python train.py --norm="layernorm" --norm_place="pre" --positions="learned" --parallel_block=false --init_std_up=0.0512
Each number is 50 + 12 x the weight over the matrix's rms, rounded and kept within 0 to 99. Layers, rows and columns count from 0.

# layer 6 attention query, 128x64, rms 0.218, rows 0-10, columns 0-63
38 55 57 41 65 41 57 13 39 43 30 41 43 44 87 35 74 52 44 70 44 51 36 67 65 37 30 78 45 51 46 39 63 49 48 67 61 52 50 35 67 23 46 44 52 41 49 57 65 70 54 64 55 27 62 63 44 32 49 71 35 45 54 27
63 50 65 57 47 28 38 53 48 55 60 35 32 44 50 82 53 62 39 49 51 32 64 39 32 35 59 57 63 44 54 57 52 70 43 33 75 57 39 49 57 59 58 42 53 60 50 56 54 46 51 80 27 38 53 29 52 40 85 41 29 30 44 58
48 57 38 21 65 36 35 72 42 67 81 64 35 34 54 52 46 41 43 59 22 32 55 58 75 31 58 33 55 33 37 46 29 48 61 49 68 42 65 37 49 46 60 65 54 56 72 56 64 51 55 43 66 49 47 63 48 77 30 34 52 13 69 38
40 61 28 56 40 62 35 40 66 31 60 33 53 28 27 44 41 45 41 57 60 42 58 35 65 53 40 58 75 52 71 53 89 35 45 27 59 44 54 54 77 44 46 43 60 55 47 75 34 56 30 64 50 45 52 58 57 46 43 55 28 70 62 61
81 52 70 65 39 43 23 32 38 58 33 56 51 50 41 47 59 23 75 41 28 51 83 59 63 30 72 72 40 49 45 52 46 42 26 32 51 32 78 55 69 49 54 41 67 45 47 36 68 50 59 45 10 48 62 25 54 36 47 46 64 75 54 54
52 37 45 72 40 36 47 67 27 62 52 60 47 42 34 65 48 63 45 26 46 26 31 56 54 60 56 59 40 31 59 60 45 37 59 29 38 43 46 58 79 16 66 46 54 62 45 73 50 42 28 61 68 72 43 42 47 62 48 77 65 70 31 52
50 28 39 48 46 50 54 33 49 40 23 53 43 63 45 59 50 71 60 75 30 40 35 85 48 72 56 50 36 61 67 42 60 39 43 54 67 69 52 48 58 52 51 50 57 51 49 56 49 43 30 62 31 00 49 28 48 75 54 64 50 55 53 49
46 63 59 61 65 50 56 45 46 39 36 49 43 35 39 53 76 40 61 37 39 43 59 25 63 42 43 34 52 34 41 58 55 56 57 81 50 60 43 71 45 57 47 57 43 43 48 83 33 70 43 51 33 48 32 29 41 44 48 59 60 80 57 30
23 13 43 36 57 50 73 51 56 37 65 35 44 48 56 67 77 69 61 54 63 60 40 46 46 24 41 42 46 52 15 69 36 30 59 29 46 70 43 60 72 25 53 77 42 54 50 67 44 51 59 37 67 63 74 44 40 36 50 61 63 67 23 46
57 61 17 53 58 48 22 46 63 37 58 53 61 16 35 53 62 62 32 41 56 51 86 71 31 64 57 48 32 56 57 62 59 44 44 67 62 69 30 49 44 52 25 40 24 60 27 58 66 56 46 33 85 29 71 61 59 60 47 60 33 45 28 61
49 48 48 31 46 47 41 46 39 56 45 47 31 64 38 39 48 58 50 58 72 60 63 55 56 53 58 50 56 20 63 58 36 56 81 74 46 40 85 53 60 63 50 65 60 70 42 40 50 59 51 39 50 67 35 34 10 56 42 27 18 61 47 54
# layer 6 attention key, 128x64, rms 0.201, rows 0-10, columns 0-63
58 53 42 32 59 35 43 55 66 43 64 56 45 28 49 53 31 59 48 62 37 58 21 51 61 43 55 75 42 60 52 71 15 60 63 44 45 73 58 56 53 53 34 41 58 40 47 52 36 57 44 60 38 42 79 59 51 50 51 41 45 54 34 57
23 32 61 16 39 40 37 63 66 28 50 56 49 45 27 50 58 67 56 48 56 28 51 49 37 56 66 54 62 47 58 31 65 66 75 40 57 55 47 32 61 52 52 46 60 75 56 53 67 63 52 68 40 36 30 41 54 42 58 65 33 47 39 68
57 48 31 36 37 31 40 54 54 58 59 69 43 34 65 66 72 41 50 56 22 24 51 59 48 48 79 50 69 28 47 67 40 30 42 35 60 59 33 72 43 60 55 54 46 69 55 35 49 61 61 51 47 43 52 83 62 41 63 35 33 09 73 39
56 39 73 55 43 56 45 34 81 38 44 34 47 54 15 43 51 56 62 50 57 59 47 56 38 48 53 51 62 39 63 39 59 55 65 44 52 33 30 67 58 65 22 50 45 52 46 45 43 68 40 61 48 57 54 65 65 43 62 45 36 57 14 55
61 45 63 67 38 55 17 32 49 59 28 39 63 50 34 52 74 44 65 55 48 38 59 47 30 45 68 51 33 53 88 21 28 51 50 55 38 50 69 59 56 50 47 39 60 67 69 32 77 66 50 62 25 30 35 24 48 47 63 56 74 63 62 44
47 37 65 78 52 61 50 44 23 30 58 68 58 28 50 73 77 47 69 61 40 38 34 63 43 63 62 54 48 63 43 56 63 26 33 45 44 26 22 41 67 35 66 42 43 61 40 64 47 34 25 40 43 39 71 48 70 40 64 53 54 78 24 51
39 53 33 52 55 56 46 53 67 44 42 51 40 68 46 61 24 56 68 55 62 56 34 82 60 28 52 31 39 43 69 42 58 57 60 73 45 63 48 39 64 59 67 66 70 51 28 26 52 41 25 56 44 33 38 45 38 63 33 57 69 33 24 57
42 60 50 69 64 43 47 57 49 21 41 47 53 39 24 43 77 29 60 39 52 49 47 35 53 44 54 39 52 46 47 72 50 65 55 60 57 64 67 42 43 47 46 53 83 21 41 32 45 54 55 53 49 55 31 45 55 45 67 61 69 67 48 43
48 36 45 43 47 49 58 63 40 36 73 28 49 23 42 40 70 57 79 42 43 35 57 23 38 31 17 36 49 80 30 77 48 43 46 47 60 64 31 59 61 48 50 79 38 55 51 56 57 51 33 43 68 66 99 35 40 41 58 49 48 62 47 69
84 38 38 55 64 51 32 64 50 64 43 38 53 35 43 27 39 38 36 30 69 51 52 75 48 48 43 40 58 61 76 65 72 46 58 33 35 51 30 35 30 47 26 36 78 71 34 47 49 72 63 67 70 32 55 53 39 71 58 56 34 39 34 51
67 47 41 40 59 46 46 53 34 40 64 60 47 63 61 69 60 34 68 35 58 71 39 58 42 34 54 21 67 20 41 51 38 46 47 33 35 52 84 71 68 42 61 55 42 40 56 58 39 54 69 39 56 49 48 36 26 69 28 54 48 46 42 66